Part of a small language model's weights: MLP 256 squared ReLU, rotary positions.
Each number is 128 + 24 x the weight over its row's rms, rounded and kept within 0 to 255. Layers, rows and columns count from 0. Numbers have three digits each. The size before them is the row's rms in percent of the matrix's.

# layer 9 attention query, 64x64, rms 0.243, rows 0-31, columns 0-63
034:127124121113178109098068189079179105146124132144115139152127143143134125091132125125110129160112111129138157098148145137115136136144092104141125150092099124145111164135079123135153102147137100
052:189099163085190125103110211138186108127152121112108107129124103137132107102114119115121107128121144163131123133160116138144135141092114100153131146123146116121115111132144121125110129128100117
054:159114129101178123098090220102214083137130116125106094118113122118139132117115103139111122135135132138134136131148137149135132124111108116159133145119127122117091134118148130145098111135114112
061:087165141164080127156194065143059174108128155142152165144123137137139122127127150143142160128102135102119153130109108122107135124141133156100093119138139138142134133125119113128149131121130141
055:172123149102184119130106219122207076132121112114116100133124108111138139118114118122148101135139119165142127138151116148130114145139123102148138128106145110119087144116143116135117126130138121
049:172114130119142109122102211127191099148138114117110082112129116113126148154125089138141106121140114181144115143152112127130146117150115124177145134115146130148083115122156119126120112131139087
049:143097113092155110105127187109217105127116095136120088113109123114114147129114122136128107122123149164142114124172111187123116137089111111152124145111104115110121135131135120130164118138143101
061:082134136167100067162158109142140122103079120158118152105153160132151131133114133140132122112141120180131142161133130153104110148082102138114123109119139079132089127085128119101141123159135125
067:183110140119157126125079200101181105162140115124094102111135122124144128107118108125137105153140112181164100125169137127119158114110098087166133124116131123109109135132146127138121137126128102
102:152072174115149118056099159154158107124129120113156108099108129120073118162151140136136103148117112130108126120120156140166114114140129127135122123147137118103118108089127127142093095114173106
121:128079140098125098114162161107135104140112095122179145150131118111152158124170129125113143126096085124136144133133124135099148127123159143134115168111134105146132143177165131076111157135073140
127:098106121132100078110116085140158126114134129087154137155126109146139144134167130116177120109142173132131099147136118141116112147166131145117112146089144086058134121162136106124110089119155127
132:128154171137131127102148118124091104066144126127159134104120095093100107083137149066117115097175087128156143131142133125135115114160084137123125142131111120127143167148125116103144145106155114
138:116150079132124174098121128115167123104141178137116139106116137140125165115106119164120124093131087132132096148159094145107110094107129141145128133178163136117098088151157135090172133120140133
143:130155190118153130150104141163147153097135150125152096156108071130176084100098174141152109133118127140117134140111109117127098146150131132131123104125165161120128129097140093119144116103093146
141:132154129151094165164126159067151103122120131121134145157105154141110134156119130082167140184157091125141121125114126133097117168131165135140132120122129119157132168113115137146171086111161131
056:175133143077173134109074206089195072137124120113105139121122132118128146103115108115118104138136109145138103129163120146157109125114133120143128131128138112124093133158124123130125123128141117
043:085127128152096130139130054137068172092148145140159116126128121117131120121146138121123148082132133119124172156113159114083108108163129145114117108152152143133163119156143134102149127121146163
035:125169141161089179163173102140115125106129158115145182140115116152146162158118119145159152148112103136117109118115110145156145159103146148108173111131165133155135122128155114139124118094132173
036:074117094138086118141152037150064147129141130111140135127149148127109099125151164121140126097144109117128101114128148089130131134155130110101099131146125147115157121133104111141150143146152147
039:117189178163120121142157089169085180122104135140149168142136136123164131121119175101141122126123118102148130133102083086110116111154118123102112113136103148111120155117111144122137146124134161
030:113134123152133132146146130144155103127129144116150173167104143108123124131101140099129153123150156133159063136117162102097091131150137072129107168153149163153147140100124129134122110145121192
043:160153170167109062145162174100104141135151116127114124106122102113129136106106099073141123124126132156132140115174136127118122127156095142136122151098086099146082151100144119126135124125155131
049:141076094072150127138109132111163153083106114113112146151118119117128136079131162163117125153156127162099125138140113065135142134132136164150149114116123134160112157123137122153101135127180134
065:096121139159108146141136089112068166104122155136157176125127131121136107148140144164135172118112133081126135160077138103083142133141144150122099122145141155108152123123127150126127137102127185
087:110141134117126108112129101168122073137117118104185157150123119142110128150124158106106158115074126077106127107091162124141137119125142135096113147172138124158172150102146140108087120136136157
125:141125138101118135086132166172123136121130178121130138164163145117161154170159109139100132106160122139074112121123137127131129139106149134142118149131063096115108143149092119144143113069140121
140:117098116140138135134138114115114126097114168140152130102167121111139080123117089161174123115075134146194116153117126146148128121126181127135124133127099096131149164096122121164157147157141101
151:124092168125090125133155122138132124154087138124116140136119144055122121126076106112130129117167133118132061108126150117098101153137126158114123147164134119114151093089135109144132173136123156
143:146153107137152138174120144107137103126136104059151141111156130115110139161112121118140123091163137114117130188133146138169127139145177155135129082140158130115128117166177146140108155123112145
114:146147107148138129118127164089153124128138146162135145124109092103079137119122139126137152093118221108137155150092124114090148096106087152140142147116112129127140145094167133142114137115128148
149:114139103136195158137128118149150153169067128145160126144162160114142162119130168121127110134129112120154129118105115099130115152131106117144122131103097136083103154120132200111127159140137127
# layer 9 attention key, 64x64, rms 0.245, rows 0-31, columns 0-63
034:146123144128105147156175098169091147110139131096140125092128104106115131157117128127145113102144143130116082160109109106151113123092157151132132114174164125111127092129181130126087152089120165
031:093161093162081161136099092100124102140112113136122160099129139115111151165145113119124136155145094065120112102098157109128143115168130123122123101120078125120117164123097132154121133101158131
031:162122163112109155143132098159077141129159123110131176119150109143094106142145139079143126147112116128105075104121124072138146146122146095113103094138124110120158125144094121123132158084154139
032:143082077110163114108070143114171102148099108113128086125137140111130169126125114128117102102177122172152116141133157136133097116140130140141188134124119141128152116130154165102125119154135134
030:122092101097092127098110097134102132139156112128101130077124139151095120153141089128095150137107131107117104098157142145142173101052109119137127146142104129127148101136116139132107117119098081
030:107119146073146123107133115134108124122129107145098112103129119138125128106139131106107097162108121143110153099158117171142126146039111101106109100105100084073128144132113129135125158118115102
037:111109113079139181146083076173127112136086133119134128149137166134128106154153139158135121134139109118126126142097105122135137125099172107152132099149166153121159108159112139124103138152083100
057:105173142172098104129163113150085107177138135149136104101141137138126135170111078100135107114106132146169128125141126201123107125097115096125124134129139111101126111120128122104158130141088109
063:151123111074152110110119166144177087136133097115094091118126112132129130110119111090121087143132119160134121099186108147169124140114111091136134133106125094121088131133124099137126131161125078
069:147085154122149164094099167099135175122148132141100104095119129115106106134141125152160088150172120136133134156132116119145125131143120128156130114099132148079076088122111129166138111094161116
118:121081130113137104149152129087137097146114065125167131122107109123128133101142141114129134138084101126168145138133118131102146125133145133127111148115177127145143126156181138081103159166079148
136:105126121134096075108125088142159125132132117091138131165107118156132162137166144106155117119166163138105103133146112141107113147156106144120119148093155107061118111173135113110106085117148136
141:132159157139143129104141113122094105060146121132158130103121095116112116082147153073113114098163086137160168138143128132141123107156086132128126134123109129127131177163120123097144131110159107
151:118145085135123178091121125121171121101143180148111136106113136144126163108112122162114125099126082133130093133160092139100112091102118132143122140175153134116098092145146132088172130121142126
148:130155187111158130142106144170151153096134148121152101152110070135180081108096169138150114133119126134117134143108106117130101151149133128124115102129172158121127130102142096122141117100092150
149:126151129153090162158128158068154106117122133120134145154099151140110132156119128081164144184157092121139115125119128130096115168134164135138121120124127119160122166114117137144170082109162131
036:113098128155103137136157108179088166126167118131139111112137094147119091163148143128136138135109158096096142115083155087099167136124113104134124126129107131113153134081137131146082146092104146
035:141144113127129109137151146121157104169083116127105132150130168132126143133104121150142124171127118142153088101151082177172137157100132115121164145087097131128105133096101117147146126168108083
035:124091098092165069098091137112148137143116105146113089123137149094136104098126129118103114095142146123153157124153135137102111104149111115129102154124080147098118135132107145125141131184125075
029:123170148176114142136156133107094171114108163167150132153112123150148161141119123161130136140104161129116188160092110150106120114145145196142131121126142117166129129128151151097129111111110132
040:120086081104119109125116144094151078131134120126119074127121127125114146132126079169133134117135135176122136138158148197131116138114143141149168149111170099151132106128146111122138101155135094
040:155121117112113100119125134135119142140121118124112062106140124128134157136142100157149101111118108173128158136160069161132141113112116165165151108106131107134103108146150128100154125143148050
052:097103083087141123116130125138190109128088112146127089129120148119136151137120118163131097121126134174156118124159091207126122131082112109137139141121137129103122122142142130126171121157126099
052:084121149156117073155159135134170122099089116156114146101154146131153130130109132136116119124148125191128119159141140130117118144073106131124130100116130077132079134087122111105128122168138128
091:146122130156135167116093164105133155131158146128133162122134125150136107149142158132133131128127123078108137139082170063103176106156126134121099105150121144129152132135141147145094143076129172
112:117095166120133125068111134158132114123125129113181146123108128132081115170145158129125128133097119089101139123085164115155127110138143151101106125166145117125145126087134140131079103100171146
130:139098146097120127082145182147126135123127153119161155166158127112153155167181124132100149105131103111083129130125137117110147142116162139137098162126080096127128143166121129114126132076108140
144:114090116132130112124128105117127121101121164119156131111163112120147086121127091153192112110083149157190098151126124152143124127142175127141120134113108085106142158110123113164147133156150101
160:128094177125090121129152120132126119143093138126120140131118135046122118116078113101128122112176124126138066106128150124099098149138118158117130148164128117114152104096137107140138176138133148
156:138160104137154151167112148107145103123142112067150147107154127119111143160113123120136126088158133102113127187131143133168125133141175154133126084146161137114122117168178148134107154117112148
135:140146111142142140110116175096158128122145147153138144128108087108081135129123140122135160096120215096128157151090129096094147104106093141133127138121117129129146141092167138142110136099124152
159:119147101142192165135122119148157145165071128147157128144161162115139164121131168116127114137133108112152131114104118100124117151134105112144120129103095136080108159119129196113127158138139127
# layer 9 attention value, 64x64, rms 0.238, rows 0-17, columns 0-63
104:148072116111157121144127144141111154156133105112167108127160127164127130141110152156145126144089120127149122137121132170127161177131187130120141100095100114117105159125089112137097079142106150
107:119140134094174144111139154139112101071186171145110127103137088103098070106172116123129130141100135132185139137128116138131148106101129113127149105129100114157124150124106106110136119121103131
102:145085136148158120139149179137127104145092099140130111148117150093149165107144128101109133173112101146136148145107144121091126124110122109175130142099109130117148187135175127105147147164100101
111:126077151092142146143125143131144106116109129162130138112114099106117103112074096137108138127107070128131109091125141136113143072078161148137139156173172145157125110113117131138146157132126141
100:163140116149175141144083125182138158127113165131081096098113111122132143126105120146137079135143129159114139129139152123153145128147108115150161092112138122113125149162086157154132131161159085
109:158125174116156122115123143150134135130148107135134118145130137080164141132100164091091107153164132122108129081103131117157106134111074130142141071126155165143135087100105117124133113105087125
104:138101133168084134147126141131142127121143147162102095179118126146147089084120119115172132157114135136146151131126115145151114152148139120150145139175148117114099153072106122144177077107134127
107:140128075135112157145148143080135102112101117116145140156173161119100150141115117082148104165116120124162101167121164115145138123143110126147154131122104110127078115133118179145109148157145091
101:126110091132153103150097107143160157167124094138105112120167164125173129133147110161114100128048118125138148124149110084161136128102136096106116097109158145123141117128140149103091133131123127
097:133148132140115134136171081125137118082112149096130151128170133105195125136125125088157100121145134131132082084167139163099131115141181165141140130125153130133151172139126119110147114128136126
111:103111100168138128091134093125095149103131157138132136085152149144130159093127139126129133116096103137140154104096096145152144097129077095153131142109084124108145170119081148122149122124173111
110:128086129119119104175117141081125075083150115124146119122134108124110121143103096092149115101173110120120144139142108133149095138160125146125151101143138130106137142205143079112103129140121136
118:128146109141169134156102133074124121138120114151173126086120112112149087117127122109151135132121160140162142137110128132155104142122137143129184125120121125163184168082141137182112145155148110
111:107082124162093089161121138118092145141153118089119146133145139092134124167116097151110166171137161110122119114119139126139163101137145140103100132181102106168173128125101125127105131151146144
101:134068103098136094115155145106138123153133133162113147133106126178118185145205108130133127137114153135137133100131130139168144089106133120126129155097161116175107138145103115127144130136122112
102:148134074106099143111158142097103133127128183160125125099108161122151134116140109135080137097107108131078088143168138157111134123107107104137160139173121115142143100139106087123129109158139123
110:112115154082155124092134111139112151121097138177158132148118131123167129113096106142151107148123120113158105109090131082112132178155117114122091154170130125100140106113135101101170138151149091
090:150151134101160127157134140117136111123127146127161105129209143124135141139142102192095105108125133151117168128105132144155101121118176122166121167131074126134102117134131139160152142130130102
# layer 9 attention output (transposed), 64x64, rms 0.222, rows 0-17, columns 0-63
069:135144127087165147106093174108176090116141123118082140096105089121098132134153125116105128127098139124095123133167128115145134112074127091136118145125109113082135112127144137118110183096121119
117:127131119185066129133189070136106173152111118127136132156107161135174156148109124146109108105147123144134147138101117137102110117153140180114124144132157154138126111145140150117107108141145128
128:136114126073175145133056169127185096137157111100112142107125092144087110144112136130138129135119151100118095125160148124158140137111132080138108113128108123099119117114122108155128132091128134
054:099159088146120129101154123115084146134153122130146084151115153160149158139184150113103114131170191149117156152094151108129132135140131117105123116118101151112122165139124138128096111154118167
105:112112143079157120124078190113171085116157099117110157126124096122111115109135135075128146161112120121120099109160122115136120140105119084121100149114100105117120145129123101127106167096133151
075:113129117098157155121083163114162102124128128102106162094126107159086123135121116098136132147072139098117086116140130103117150119128131105137116148131087117061153162113113126151086140108142131
101:118124127075196136116092165138172078145133102104141151091124107119085139144121129106105139141122128093110097102152145108136146141091101088117129135099094103108143121156133131124119154108127129
089:123137153071190110116070173153178118129158131125105133114105102135131103114151134116111147145105137116095115103179110114138127124100115083128131112126116118101119133143120084131133112085118134
082:096130136157073139118187117122067156104109142141158124114116145134161127127144134121129128100173116130134153139102122174096108087166161180128136115136155133142152141122131127139133116170114118
096:116130138065177115146053188127183101144146103133111125121130098123108113133131110114122147147104121120140112105151120124131146148116091058124134117121099116109111124119130107137131137119137131
075:151155118142055114144161090119118147160122126115153092163113157106164133157111122168128117123153125163135125110142137112114107143155145178102134115181151145135120124148135138112133109167107167
049:107156149090116196114140144167153161160115128141114125137128103108168156127157146104097126133101108130136139094116166116069124113095133097125125126134126110148161146089092146130134135147158104
061:138104153094116127097128128183158123074142122096112147126113120139138180131129153139104107083112078134081107105164121116110142114121150108138109144142130121082101121164110124099111098120105147
104:116149116171089133123183051146089154115122157152155110127119139144148146105137147146129095093133113163139152145095123128106096110145132180113137138136160146156109117128155136105136104143121119
086:138153137097191161142077193135170100116136120103124147107139119107111097139079119114125133162120113110113092132149118122126138145116135088131126105148097104083116147129128132134123169097129128
079:089132152102176130149072158145175080137141108101134152110142088130082126150120145105148141184118143090133129104110141121131128156141132077113126125113114111118131175128128128145122148104121119
081:103132125198078098138170088133103151120109133114132121152114156127152131102154124114124117116155107160150158162145082140118106093160131171098121104125164141157105113158135133112141116147134138
146:143110145080178134125059178116176082135145098113096143115113094124094122120121133088136157160117133095116105119161136122136146144103099083145116127107110117116128140120135122133124142096133125